config.yaml
d_model: 320
norm_eps: 1e-05
decay_shape: "linear"
final_lr_fraction: 0.05
Each number is 128 + 32 x the weight over its row's rms, rounded and kept within 0 to 255. Layers, rows and columns count from 0. The size above them is the row's rms in percent of the matrix's.

# layer 14 MLP up, 832x320, rms 0.073, rows 121-127, columns 160-319
size [ 98  93 107 105  97 102  98]
[[137 116 140 132 127 118 101 120 165 118 120 119  80  96  96 110 151 130 179 154 118 129 116 155 161 168 159 102 139  79 159  89 164  76 153 221 174 144 109  73  71 134  70 170 106 102  86 113 183 141 181 140 156 133 131 125 196 138 122 112  86 164 141 138 140 235 121  98 117 137 133  84 126 132 153 154 139 149 152  77 101 177 122 100  96 139 128  71 140 134  79 109 147 153 147 147 129  82 156 131 176 172 123 104  55 121 135  97  92 131 124 132 112 154 106 148 162 144 134  81 123 154 133 107 165 125 122 143 115 159  88 165  88 128 152 132 125 160  92 138 132 186  84 168 126 107 102 160 120 118 106 118 138 140  79 170 145 125 117 131]
 [125 180 138  74  65 154  95 179 109 138 147 153 157 127 107 170 116 156 117 101 105 122 162 100 120 123 106  98 114 166  92 110 117  66  99 146 186 156 115 122  79 145 168 133 119 103 121  49 123 110 140 168 166  98 144 117  98 180  55 105 105 128  79 230 153 125 179 137  74 127  93  88 124 108 150 146 137 121  95 100  84 151 160 139 122 137 152  76 107 143  83 144 121 106 134 116 128 123  89 139 101 124 172 158 117 125 178 121 108  99  63 112 165 158 131 147 174 121  94 188 169 128 120 140 154 138 173 194 105 120 125 135 129 141 186 136 167 119 108 138 171 137  69 103  86  64 125 125 156 117 156 200 105 113 146 126 134 155 167  66]
 [111 178 122  87 102 149  99 151 114 128  97 165 145 184 149 127 140 130  84 163 120  79 181 173  98 126 145 152 109  98 142 115 139 102 117 127 189 121 133  89 169 149  62 175 134 145 119  87 134 116 110 147 125 120 103  98 156  83 151 132  43 157 104 151 124 202 182 181 107  90 122 110  84 120 185 138 152 161 164 186 103 143 157  90 183 176 157  97 163 158 155 116 186 109 180  98 132 123 184  92 164 106 156 143  98 153  87 145 133 106 118 142 178 139 122 115 167 145 106 141 139 179  88 115  90 147  93 136 160 172 111 173  98 112  79  84 164  92 141 140 141 203 147 156  86 151 111 127  64 124 154 153 118 164  52 160 171  86 135 149]
 [126 120 145  62 137 130 129 168  83 141 127 145 109 155  58  72  64  74 147 147 156 117  67 195 158 137 135 158  84 230  67 138 149 107 117 131 121 112 171 132 146 130 193 144 168 154 103 239 151 175 118 105 153 135 180 152  78  86 146 104 146 199 146 161 154 134 107 199 149 142 145 106 149 106 175 168 174 192 139 129 131 126  85 133  60 153  94 126 131 155 100 110  81 178 112 139 114  94 147 163 129  95 132 168 191 157 139 164 139 200  93 124  78 126 123  83  95  67  98 163 119 147 113  71 109 155  95 130 130 135 146 102 147 135 158 130 137 126 118  99 179 151 151 170  81 132 139 166 153  94 128 137 110 132 167 119 126 105 165 101]
 [153  95 123 145 156 127 168 171 133 138 111 149 116 123  53 109 107 113 116 114 161 128 169  58 108 142 119 201 115 143 205  94 167 141 130 126 161 156  87 150  74 143 145 139 105 107 129 121 163 190  63 182  87 134 176  77 142 148  65 115 101 107 147 143 164  71 103  87 119 148 118 135 133  74 131 128  79 128 195 153 114  89 117 139  98 112 123 115 149  93 147 131 143 115 132 149 132 155 123  90 157 130 141 116 122 129 139 100 129 125 111 173 122  94 153 128 135 135 191 143 159  75 143 118 132 109 144 167 208 202 201  96 138 176 125 143 133 133 121 156  97 115 184  71 112 140  69  75 136 162 104  98  86 116  80 152  95 102 147 130]
 [130 148  97 149 186 118 186  84 136  96 104  90 131 118 181 154 107 124 148 124 134 197  64 123 112 105 135 175 128  90 114 131 150 123 202 138  71 131 174 115 120 179 119  65 105 131 107 134 120 107  99 116 122 187 170 128 135 148 169 155 104 137 121 163 164 110 165 105 116 134 164 143 113 143 107 146 168 193 136 121 212 108 163  84 137  96 136 123 121 128 102 141 152 136 149 174  81 133 111 168 144 132 115  99  99 108 169 111 184 134 117  47  91 134 153 168 158 113 174 137  92 128 173 122 147 170 139 132 181  99 155 192  79 125 174 111 132 167 103 164 120 115 137  88 177 173 164 117 123 198  97 136 159 133  89 128 160 118 143 170]
 [113  63 116 122 101 131 133  97 156  84 158 113 118 184 126  98 172 154  86 138 112 150  92 141 178 166  92 151 109 155  96 171 133 129 173 126 146 133 181 151 126  89 119 128 113  61 111  98 110 120 110 136 140 120 133 147  95  92 172 166 124  70 141  85 144 154 156 126 101 121 121 120 122 128  94 106  92 102 212 135  87 149 105 102 158 103 159 184 101 127 129  84  64 141 159 119 105 187 127 142 137 126 112  61 116 116 123 147 194 113 136 147 118 188 191  99  91 138  82 106  94 120 128 113 164 136  74 114 150 139 185 149 191 136 129  44  85 122 118 122  80 151 142 143 140 121 132 133  88 109 131  80 128 151  84 147 121 148 105  62]]
# layer 14 MLP down (transposed), 832x320, rms 0.0419, rows 121-127, columns 160-319
size [ 99  94 103 102  94 103 104]
[[126  88 106 131 141 165  77 123  86 165 130 165 142 125 114 118 124 126  77 104 138 161 136 104 104 115 136 196  89 155 114 138 150 154 132  28 118 113 166 160 176  96 145 109 157 155 133 153  81 121 133 108 141 152 166  75 115  70 114 147 124 109  87  96 117  62 111 151 162 129 137 119 111 119  73 109 113 100 103 177 137  80 153  91 147 130 102 153 123 119 198 139 130 127 106 151 131 161 153 141 110  68 174 144 188 143  71 149 136 109 127 112 107 124 141  95 112  91  73 181 121 124 149 177  85 141 113 115 119  95 141 117 180 132 122 147 139  76  99 170 134  90 169 171 130 118 135  70 109 171 151 111 124 134 142 130 163 145 119 114]
 [160 182 158 167 147 136  76 115 112  88  73 132 123 103 109 106 101 123 150 121 143 169  58 114 140  88 103 105 139 139 152 124 113 189 110 130 241 114 112 127 124 141 113  90  88 105 121 166 136 105 101 121 165 122 144  95 134 126 145  85 171 141 113  67  69 144 152 174  61 161 150 111 154 116 108  96 100 120  69 157 125 104  99 217  96 114 116 167 181 123 161 151 172 115 136 134 131 104 139 129  67 147 119 138 201 120 130 132  91  88 136 177 177 133  37  82 135  76 154 135 119  87 139  78 170 120 124  89 152 179 114 106  63 120 143  84  87 110 130 176 162  94 174  66 154  97  96 200 139 166 137 157 143 125 107 101 121  79 158 175]
 [138 136 156 166 134 184 141 136  60 117 115 119 175 143 184 153 106 113  65 158 112 156 120 145  86 112 189  92 135 168 126 112 158 146 182 127 145  84 106 115 110 117 147 169 111 123 154  84 127 100 133 141 173  96 119 156 159 141  75 114 104  67 145  70 143 112 149 123 103 136 155 122  99 121 122 126 116 135 100 120 132 163 135 169 142 134 150  61 109 111 117  96 187  82  57 107 122 151 159 134 151 138 127 103 150 140 154 162 121 156 157  96 191 169 135 115 141 177 147  91 193 137 111 105 145 103  85 173 200 150 141  50 202 102 149 144 115 162 150 138  80 126 160  80 118 167 170 114 131 162 151 139 145 128 114 134  68  69 129 147]
 [127 121  69 104  87 146 128 125 127  80 178 128 123 137  83 113 165 151 130 176 115 116  91 147 138 175 159 111 148 108 127 100  82 112 153 123 126  55 121 142 109 121 135 109 139 149 159  82 127 144  99  78 154 154 178 126 153 148 161 140 161 111  84 156 110  79 157 118 171 145 140 146 150 104 118 127 173 178  91 126 122  77 132 158 104 106 123 157  82 108  96 123  87  77 162 113 139  86 196 123 110 138  77 101 145 119 140 101 139 152 119 124 154  85 152 125 178 154 119 135 119 144 119 103 192 146 102  73 137 128 117  63 186  93 154 115 109 133 101 161 171 107 140 119 184 145 106  56  97  74  97 152 146 180  81 117 156  69  96 117]
 [166 124  63 166 137 183 112 155 163 145 128 144  85 193 104 156 140 106 163  65 104 109 135 115 119  96 114 143 114 166 115 121 172 151 136  84 118  95 115 157 179 136 165 156 126 123 128 150  92 174  94  71 129 107 141 152 130 190 114 141  97 115 138  58 122 117 156 101 138 151 149 133 144  71  83 141 146 125  97 171  63 120 101 129 192 118 122 174  78 153 155 135  61  85 132 163 133 134 100 130 110  82 105 151 121 202 114 165 130 129  64 128 167 155 157  26 114 130 151 110 164 102 131 148 107  57 130 149 152 153 161 171 120 148 139 146  84 181  84 116 135  96  90 100  90  87 165 180 115 166 118 145 114 181  96 135 130  72 160 147]
 [ 83 122 138 112 121 123 150 109 121  90 143 132 124  91  96 163 146  15  75  96 158  91 110 166 155 126  93  87 147 116 130 147 136 140 117 131 136  90 130  73 129 111 149  68  92 140 189 119 140 168 157 152 122 151 234  69  51 149  95 144  66 144 142 105 160 133 198  90 179 110 199 111 165 186 122 169  86  92 101 171 143 114  83 185  97 166  82 110 155 113 158 141 126 143  45 142 115 110 142 166 129 171 101 138 124 176 137  66 146 147 116  83 117 216 126 120 118 122 156 138 152 170 142 173 146 129  97 133 122 171 137  94 176 107 154 107 172 100 113 122 160  92  81 132 146 132 133 127 115 123 137 125 131 134 126 116 156 144 133  71]
 [160 157 141 136  65 133 154  92  89  78 119  72 146 108 129 141 156 114 136  77 136  73 142  81 140 205 125 107 163 106 177 136 145 182 171 164 147 178 175 144 118 156 157 106  66 234 131 109 115 123 118 128 146 117 150 129 122 124 118 113 109 132 157 109 175 150 162  97 170  91 147  86 143 139 155  93 158  83 131 182  92 129 104 143  83 110 131 140  46 118 127 161 116 153 116 180 126  93 160 144  94  99 163  63 121  88 129 111  96 102  62  94 117 145 144 109 147 169 134 140 138 135  99 114 148 167 107  70 101 142 108 121 168 155 146 130 142 210 195 122 111 125 100 205 144 146 158 103 111 176 115 103 144 145 158 191 173  83  98 117]]
# layer 14 MLP gate, 832x320, rms 0.0695, rows 122-127, columns 160-319
size [ 97 105 106  97  99 105]
[[105  87 143 141 122 123 162  99 117 170 145 128 111  99 130 132  68 115  84 112 134 157 139 130 160 145 117 110 106 136 144  75 118  98 168 132  86 123 137 138  69 139 149 114 122 107 143 115 113 230 131 145  91 104 107 130 144  60 178 161 168 157 127 162 171 118 142 139 173  71 144 203 111 150 137 152 140 124 167 171 107 157 149 121 157 146 150  85 134  97 158 125  80 125  72 150 106  76 165 147 121 134 131  54 147  84 165 128 186  76 112  73 101 103 186 128 112 143  85  79 142 133 138 181 117 108  99  91 112  50 175 121 144  72 144 103 115 128  84 127  55  94 124 144 141 198  68 148 143  87  71 154 162 141 103 141 114 140 112 135]
 [129 136 115 142 110 128  96 180 143 159 167 114 144 136 148 126 106 122  98 158  72  64 102 162 170 143 127  88 108  92 136 153 100  83  90 113 153 159 145 178 152 149  69  73 117  95 139 155 120 102 107 151 109 117 116  94 201 156 146 164 130 162 174 117  86 126 157  95 128 162  80 133 178 162 146  80 118  63 110  79 136 163 148 104 197 127 122 112 114 134 120  83  93 107  99 137 164 156 125 185 146 109 129 152 134 141  93 127 167  91  51  89 125 111 101  81 119 137 131 103 147 160 113 125 147  58 129 173 162  98 160 179 137 117  98  69  71 158  96 112  63  64 105 109 110 111 156 153 130  91 175 131 156 111 164  77 166  75 137 179]
 [ 92 121 110 128 123 144  91 144  95  99 136 114 113 171 153 143 141 103 144 132 137 103 113  97  71 126 168 126 149 113 161 188 196 101  76 153 116 143 123  85  85 135 155 135  95 148 120 175  97  69 185 129 112 142 167  79 133 152 198 158  95  97 107 130 124 125 154  94  90  88 128 146 141 109 147 110  89 130 163  95 118 134 145 144 123 112 148  85 169 140 175 107  82 169 134 163 129  52 107 152 121 103 139 162  75  98 109 113 142 139 147 111 126 125 139 170 125 135 201 106 161 100 114 144 137 147 165 143 158 116  97 153  85 108 129 105 124  70 124 126 126 135 105 132  71  76 154  97 159 147  68 187 163  78 153 129 130 157  54 152]
 [136  87 161 127 153 135 140 133  81 121 154  89 179  62 132 112 160  97 152 187 127 154 141 157 176 112 126 155 117 115 120 147 113  91 153 108 176 129 135 183 107  91  91 130  90 123 161 118 166 109 203  86 159 140  87  86  55  57 130 114 155  73 115 114 149  66 162 160  86 121 157 174 151 142 125 115 153  99 149  91 139  99 200 145 135 140 126  87  99 111 103 121 117  87 153  95 119  98 126 118 143 151  75  79 193 128 124 202 183 114 171  74  88  55  76 166  79 124 134 121  67 114 125  76 168 153 106 149  60  89 143 158 110 122 153 118 152 131 147 166 108 140 146 161 164 110  68  80 143  70 136 152 128 123 117 146 184 137 106 146]
 [113 129 114 112 186 146  93  95  80 107 145  82 140 134 106 130 103 122  93 104 119 131 161 147 108  91 135  63 107 129  51 148  81 143 156  96 159 196 153 126 101 116 166 104 161  65 158 122 153 147 146  96 158 182 106 110 124 119 100 111 192 153 159 144 134 111 115 168 131  83  78 149  23 113 129  77 153  78 126 144 135 150 131  82 117  92 134 171 140 140 129 153 158 128 164  54 196 100  52 130 105 167 117 121  98 157 143 150 139 135 139 126 126 144 136 138 175 147 132 167  91 130 130 137 101 122 101 167 156 101 146 129 104 102 151 138  98 135 153 138 100 138 154  59 171 154 106 112 121 123 127 114 106  73 190 140  59 121 129 153]
 [103  94 139 117  95 127 109 109 121 139 159 139  92 156 139 152  90 150 126 148 138 148 161  73 159  72 140 158 109 130 140 153 149 154 137 116 139  74 153 119  72 111 173 146 149  92 176 172  81  52 114  53 102 155 147  97  76 169 136 122  88 131  96 109  95 140 114  72 143 146 119 131 109  93 157  65  89 143 102 184 101 112 104 144 140 178 172 176 151 146  39 158 101 104 129 114 153 121  82 120 105 105 119 130 159 153 132 102 163 156 130  80 122 166 173 144 111 120 150 134 112  85 141 120  73 115 151 233 150 135 148 145 176  88 101  39 166 133  47 143 167 115  74  94 125  87 140  82 141 115 102 171 110 156 166 122 144 175  91 181]]